Weights of a small GPT-style language model, trained from scratch on English Wikipedia.
Size: 11 layers, 4 heads of 64, MLP 1024 squared ReLU, vocabulary 8192, 10.8M parameters.
Training: a variant of SOAP for these matrices, 225M tokens, 6870 steps.
Each number is 200 + 30 x the weight over the matrix's rms, rounded and kept within 0 to 999. Layers, rows and columns count from 0.

# down: layer 8 MLP down (transposed), 1024x256, rms 0.164, rows 942-966, columns 128-191
# up: layer 8 MLP up, 1024x256, rms 0.165, rows 943-966, columns 128-191
down942,261,229,204,195,263,212,211,189,225,177,184,224,166,186,155,266,215,250,159,203,196,209,226,177,171,175,180,137,124,171,132,161,215,195,148,224,123,180,230,211,174,124,194,240,194,268,177,204,190,186,285,148,122,196,171,218,142,200,185,180,170,177,217,198
up943,217,159,212,239,218,225,222,258,182,181,207,205,203,198,156,160,194,260,199,178,240,225,177,202,213,172,189,198,175,229,175,200,211,211,201,237,195,275,207,199,179,224,220,155,197,202,254,166,150,178,163,222,167,181,180,238,200,209,217,229,234,176,205,163
down943,264,198,236,205,204,179,178,241,182,182,220,190,237,194,200,212,243,244,202,205,190,191,192,250,224,158,145,218,185,235,180,206,153,151,225,214,215,217,201,175,167,207,227,193,283,229,225,220,168,137,236,244,177,193,182,177,150,156,228,196,205,179,226,208
up944,216,217,217,207,172,224,175,165,225,160,202,181,175,206,193,229,200,233,173,196,182,148,195,159,163,197,240,217,239,190,253,227,187,198,164,228,205,195,221,218,200,163,213,257,166,177,211,157,180,199,209,222,220,178,239,197,245,135,165,218,218,209,213,193
down944,184,204,220,203,191,215,209,201,227,236,177,219,206,183,155,187,211,152,221,205,178,163,195,235,209,147,173,197,147,214,239,227,222,160,227,184,233,191,210,207,210,176,231,200,190,179,196,211,206,225,221,159,190,192,218,197,151,152,189,153,183,184,172,188
up945,214,211,231,193,206,193,220,219,226,228,161,213,213,187,206,191,181,154,171,229,142,198,213,166,198,174,203,242,219,151,176,197,173,238,183,186,222,188,211,230,197,227,224,242,210,171,196,193,161,223,203,226,149,182,179,223,233,203,223,157,178,230,163,230
down945,188,138,189,174,236,173,212,209,174,203,224,220,169,163,186,230,228,205,177,229,196,158,170,254,237,208,239,186,203,249,222,226,240,215,171,198,155,193,229,211,229,159,144,188,177,203,182,157,234,182,161,195,201,179,157,179,150,222,186,200,219,173,182,212
up946,192,194,219,225,173,204,235,206,202,221,208,189,196,171,246,127,273,232,187,206,229,214,207,159,230,160,235,182,167,246,158,211,224,168,211,187,188,220,196,181,183,199,196,218,218,177,261,212,194,207,281,201,179,156,168,213,223,206,183,157,231,199,234,201
down946,248,200,161,217,198,201,234,166,207,254,160,202,187,168,187,141,240,180,183,230,186,191,203,181,180,229,198,228,236,159,180,236,218,191,167,243,263,195,213,183,196,206,164,182,176,213,201,172,163,207,180,210,146,211,214,215,149,160,231,218,175,204,186,143
up947,265,206,195,206,284,231,203,157,241,191,206,254,230,173,262,157,183,151,205,168,204,180,236,189,229,120,181,200,247,227,216,191,208,197,206,163,203,179,189,128,223,224,197,221,167,184,236,176,144,205,197,236,187,206,226,179,219,223,209,191,146,222,214,197
down947,178,207,237,189,187,204,196,155,167,195,182,188,232,209,176,178,207,177,235,237,170,258,225,214,198,224,242,228,179,264,237,172,176,224,204,159,255,142,277,240,177,201,184,207,123,215,216,186,198,188,169,199,200,200,192,184,201,211,186,195,184,180,204,219
up948,215,221,221,209,218,218,224,190,166,236,219,197,199,215,219,170,201,223,196,164,161,177,196,261,204,172,209,195,250,206,164,212,181,187,244,166,173,231,201,205,198,224,190,159,221,129,191,205,183,229,171,197,221,242,143,165,288,196,196,193,194,199,209,206
down948,207,244,204,159,215,230,191,168,166,176,205,178,202,212,190,231,208,226,194,156,195,194,145,197,198,198,228,231,190,238,200,146,182,200,249,206,173,234,223,220,204,251,188,250,158,152,198,214,187,228,241,255,215,221,188,184,211,189,219,209,209,183,209,173
up949,172,190,158,202,182,167,167,188,276,176,168,175,189,176,225,180,195,231,269,174,234,221,221,194,147,141,245,261,214,219,210,183,199,204,239,199,227,163,241,175,227,171,189,280,199,192,217,244,215,207,190,195,199,247,201,192,194,175,187,206,266,221,192,217
down949,225,223,173,158,197,168,205,231,247,196,173,279,211,187,155,228,235,244,206,185,271,203,175,220,187,194,176,200,226,237,212,215,200,227,214,247,204,202,183,158,227,204,247,198,205,165,207,117,210,172,172,192,176,205,174,210,171,206,203,200,212,228,193,209
up950,153,149,216,196,219,226,196,159,191,170,224,197,170,195,216,158,155,197,225,219,219,198,250,278,209,249,193,203,147,200,160,209,201,214,184,217,166,219,223,178,170,232,207,261,215,187,217,217,220,203,173,193,191,316,193,170,218,204,194,124,174,235,231,188
down950,218,171,191,184,202,229,170,201,221,222,210,263,220,181,207,162,190,233,181,222,213,172,195,162,182,213,194,254,208,201,197,218,220,206,190,192,201,205,186,181,187,235,173,161,185,227,248,228,188,175,191,248,171,189,197,190,231,118,188,161,200,249,188,221
up951,193,189,191,191,138,211,234,180,187,190,217,204,182,192,197,225,249,179,186,158,184,222,196,180,197,196,247,268,181,195,177,187,167,232,176,164,194,184,211,177,211,200,217,151,191,183,241,211,196,191,208,192,216,215,170,198,186,181,168,260,201,183,232,226
down951,225,187,246,210,197,152,199,211,211,292,240,191,146,206,178,196,235,181,222,242,184,203,192,153,222,237,181,221,212,189,245,173,220,141,231,214,234,184,152,188,180,195,213,154,215,147,159,140,194,162,178,201,195,198,201,220,229,193,207,221,197,204,191,176
up952,176,164,225,147,167,207,168,198,163,221,194,196,168,194,232,210,253,271,200,225,195,186,242,193,157,211,199,262,236,223,197,237,241,183,219,191,208,167,192,214,174,235,218,179,237,214,254,203,207,171,235,178,220,207,187,269,170,249,197,173,165,218,214,171
down952,138,188,205,228,204,214,198,212,294,203,247,170,226,197,209,221,224,208,147,203,150,224,195,182,240,199,185,242,214,190,117,236,185,176,145,187,169,208,162,220,194,209,203,233,211,153,182,139,201,225,198,157,205,194,202,243,210,200,231,160,174,213,156,185
up953,203,206,203,192,171,242,244,173,164,213,160,288,156,172,200,181,153,184,171,181,196,221,225,206,203,237,211,183,221,250,187,221,232,243,217,197,189,187,186,188,119,198,183,240,202,160,181,199,227,162,227,229,195,258,156,174,200,179,151,229,130,190,215,179
down953,213,214,186,204,187,144,188,172,199,208,152,214,172,199,170,175,197,224,233,179,213,209,192,211,211,201,264,182,115,199,273,220,226,199,171,237,165,170,215,213,240,207,207,192,180,155,178,185,188,170,229,220,169,177,235,209,180,169,176,266,223,218,186,206
up954,217,186,182,210,209,185,229,180,213,198,224,162,222,219,195,175,164,183,274,211,208,183,240,225,237,212,218,213,151,207,171,176,161,224,198,135,219,233,210,189,243,252,169,267,222,190,158,182,222,232,190,147,192,236,138,256,226,200,130,142,188,155,205,294
down954,171,209,147,165,200,175,213,218,234,219,181,181,217,211,198,211,197,173,243,228,194,252,236,188,190,171,209,173,227,121,170,193,162,166,215,248,214,175,165,179,263,251,153,279,185,175,204,175,225,213,225,169,242,212,114,223,187,174,141,201,194,217,209,229
up955,237,187,238,162,242,194,200,181,172,209,182,197,233,157,191,201,177,176,177,202,180,137,210,217,217,185,178,234,196,169,162,196,152,229,193,188,149,239,166,204,212,201,203,235,234,186,195,218,177,236,199,146,171,193,228,227,170,201,231,226,200,236,177,184
down955,198,183,176,207,225,227,221,286,208,214,157,233,197,223,165,178,232,189,176,170,132,234,152,203,233,267,203,160,230,230,159,217,217,164,229,219,192,177,198,204,167,188,173,241,167,215,212,243,189,235,178,197,204,180,178,180,197,129,214,205,174,204,254,207
up956,181,189,230,168,216,183,165,161,100,199,219,147,221,233,165,220,161,210,188,209,174,147,161,204,215,160,194,201,149,176,163,193,198,195,218,201,162,192,183,177,190,198,190,209,229,201,202,216,257,226,195,197,184,192,178,136,177,174,171,173,214,200,257,206
down956,187,120,190,159,196,187,169,157,209,207,191,156,238,201,183,238,191,245,166,214,186,208,190,173,200,243,200,154,198,251,219,231,219,158,190,233,179,194,190,212,211,153,191,140,206,186,174,153,235,198,192,193,211,204,165,190,169,257,196,182,199,166,220,211
up957,261,154,179,212,149,219,212,167,190,201,205,218,252,182,169,236,177,176,177,270,209,199,209,171,211,251,188,221,214,199,178,243,209,255,215,217,164,201,186,239,200,191,257,168,252,202,168,189,151,156,220,195,184,213,189,199,190,208,207,200,201,209,205,179
down957,196,155,194,214,239,166,199,270,189,160,246,175,176,192,142,208,279,213,194,162,176,218,194,197,203,247,191,207,159,210,195,219,192,173,198,231,156,225,123,169,233,223,200,174,191,181,219,206,174,260,219,219,211,215,240,245,162,180,245,203,222,204,187,194
up958,174,186,196,207,181,232,232,203,165,179,242,176,261,181,248,219,214,178,181,216,234,242,239,198,211,100,180,234,188,179,219,253,250,212,233,139,207,211,197,235,297,240,239,214,196,211,210,203,240,169,156,222,173,247,185,187,233,194,243,193,216,182,197,215
down958,264,171,208,246,183,183,199,228,254,226,111,169,197,178,232,176,208,181,194,237,184,199,211,223,237,184,194,205,178,186,183,215,203,255,251,185,200,197,180,156,202,221,213,136,224,191,204,163,157,263,162,166,174,218,218,196,222,173,253,201,235,148,207,209
up959,236,207,155,205,195,211,190,187,217,194,203,236,230,143,174,217,233,184,195,233,151,181,211,201,237,210,157,234,162,187,223,218,182,193,204,147,185,171,134,227,217,193,248,211,202,166,232,177,229,209,224,201,247,187,244,187,188,146,270,171,201,192,218,174
down959,198,183,233,223,184,169,183,214,215,174,199,198,222,162,213,212,248,248,189,200,183,179,187,251,191,185,172,169,205,199,181,192,194,178,251,178,207,227,167,163,233,211,209,210,182,198,169,206,212,190,181,240,194,204,219,168,171,177,224,145,210,197,206,219
up960,215,203,150,200,220,188,230,194,217,213,161,248,206,199,176,190,191,169,222,162,218,238,182,228,241,228,212,170,156,189,172,216,246,142,239,212,263,188,167,244,162,210,168,201,271,237,161,198,179,200,189,163,119,243,225,200,193,237,136,163,161,152,194,211
down960,216,200,189,207,204,263,168,157,262,242,170,162,161,199,239,190,220,166,166,215,148,182,157,263,214,190,294,222,198,189,230,223,197,193,235,200,184,189,207,262,174,193,186,202,154,209,215,222,161,211,259,221,151,184,226,204,250,247,177,211,264,223,239,207
up961,145,211,221,248,203,194,162,192,212,175,186,198,182,193,194,164,214,228,183,181,256,177,165,207,195,187,178,237,223,152,191,207,185,233,266,225,168,182,214,302,193,189,222,183,213,178,262,186,223,237,228,200,255,225,207,236,247,214,181,205,208,188,208,215
down961,215,215,211,140,155,224,177,175,181,207,203,175,207,219,171,221,135,201,233,230,189,179,230,227,160,212,211,193,200,219,234,168,235,202,243,201,226,151,178,182,205,202,182,194,261,188,170,213,170,211,165,161,213,205,160,193,195,194,192,186,191,171,255,222
up962,214,202,204,189,212,203,172,218,201,212,211,166,203,219,172,229,179,183,206,211,196,207,144,204,267,174,208,262,206,180,160,177,156,144,160,165,185,202,174,240,195,227,223,189,243,220,233,198,223,223,175,187,197,220,172,230,193,151,167,194,246,217,158,200
down962,169,231,217,216,217,194,244,197,231,194,230,190,159,169,197,182,193,236,203,184,206,229,200,212,228,207,165,225,178,168,210,225,190,182,186,177,242,166,213,215,202,195,208,253,177,146,200,196,197,194,211,218,195,136,186,196,191,222,164,204,203,250,164,208
up963,183,174,242,204,200,132,160,229,236,186,183,155,204,180,215,251,216,237,197,180,225,164,173,179,214,191,150,229,207,193,198,176,224,175,152,254,257,213,158,183,184,243,228,168,219,165,146,249,246,192,219,210,153,308,199,174,185,228,200,162,176,222,239,175
down963,204,216,180,224,241,216,239,182,188,180,208,187,179,233,201,170,162,225,201,209,211,153,223,190,262,185,226,157,213,174,142,242,138,191,163,248,224,174,208,168,244,212,161,178,241,235,181,169,232,194,196,149,192,240,193,204,238,258,249,226,198,213,189,153
up964,225,208,197,218,142,169,206,185,197,194,230,151,248,206,189,151,224,167,130,219,275,195,155,182,191,204,179,195,215,169,142,238,216,192,232,188,184,210,188,215,135,189,191,275,237,249,179,257,178,282,188,149,201,219,194,221,195,184,220,227,244,183,176,175
down964,230,203,212,206,145,211,219,198,173,188,231,221,170,206,239,185,181,193,205,222,233,211,179,186,214,212,195,201,177,167,194,158,193,225,182,222,226,203,241,252,203,218,199,230,172,142,209,211,247,162,227,165,156,221,171,249,209,177,267,218,218,140,209,229
up965,210,206,153,135,189,220,158,190,202,225,179,212,206,187,233,207,213,260,215,204,192,234,185,185,169,183,200,185,206,226,216,239,152,156,197,190,165,185,194,195,195,197,200,221,202,204,192,206,219,186,126,179,203,212,210,192,189,232,184,222,199,213,205,201
down965,174,229,185,214,209,192,178,161,187,214,206,197,228,228,214,158,223,208,236,162,175,177,197,177,203,181,140,201,234,226,196,225,213,189,232,198,201,238,191,188,254,176,186,261,218,170,236,213,209,153,232,182,208,121,219,240,183,210,179,236,213,245,193,195
up966,184,160,244,202,194,194,89,248,170,223,158,180,235,220,198,211,261,245,227,142,261,208,194,167,174,150,224,172,219,190,149,158,186,256,196,166,192,194,187,222,119,191,232,189,213,213,202,202,239,155,185,200,199,229,187,185,159,196,187,235,157,217,206,170
down966,272,228,195,261,208,254,243,177,208,216,220,201,198,212,261,245,186,227,210,180,254,177,173,204,187,227,125,221,165,198,155,179,185,182,219,234,238,203,174,184,137,218,208,171,211,187,183,203,251,186,151,176,230,143,169,192,177,165,173,250,226,194,227,159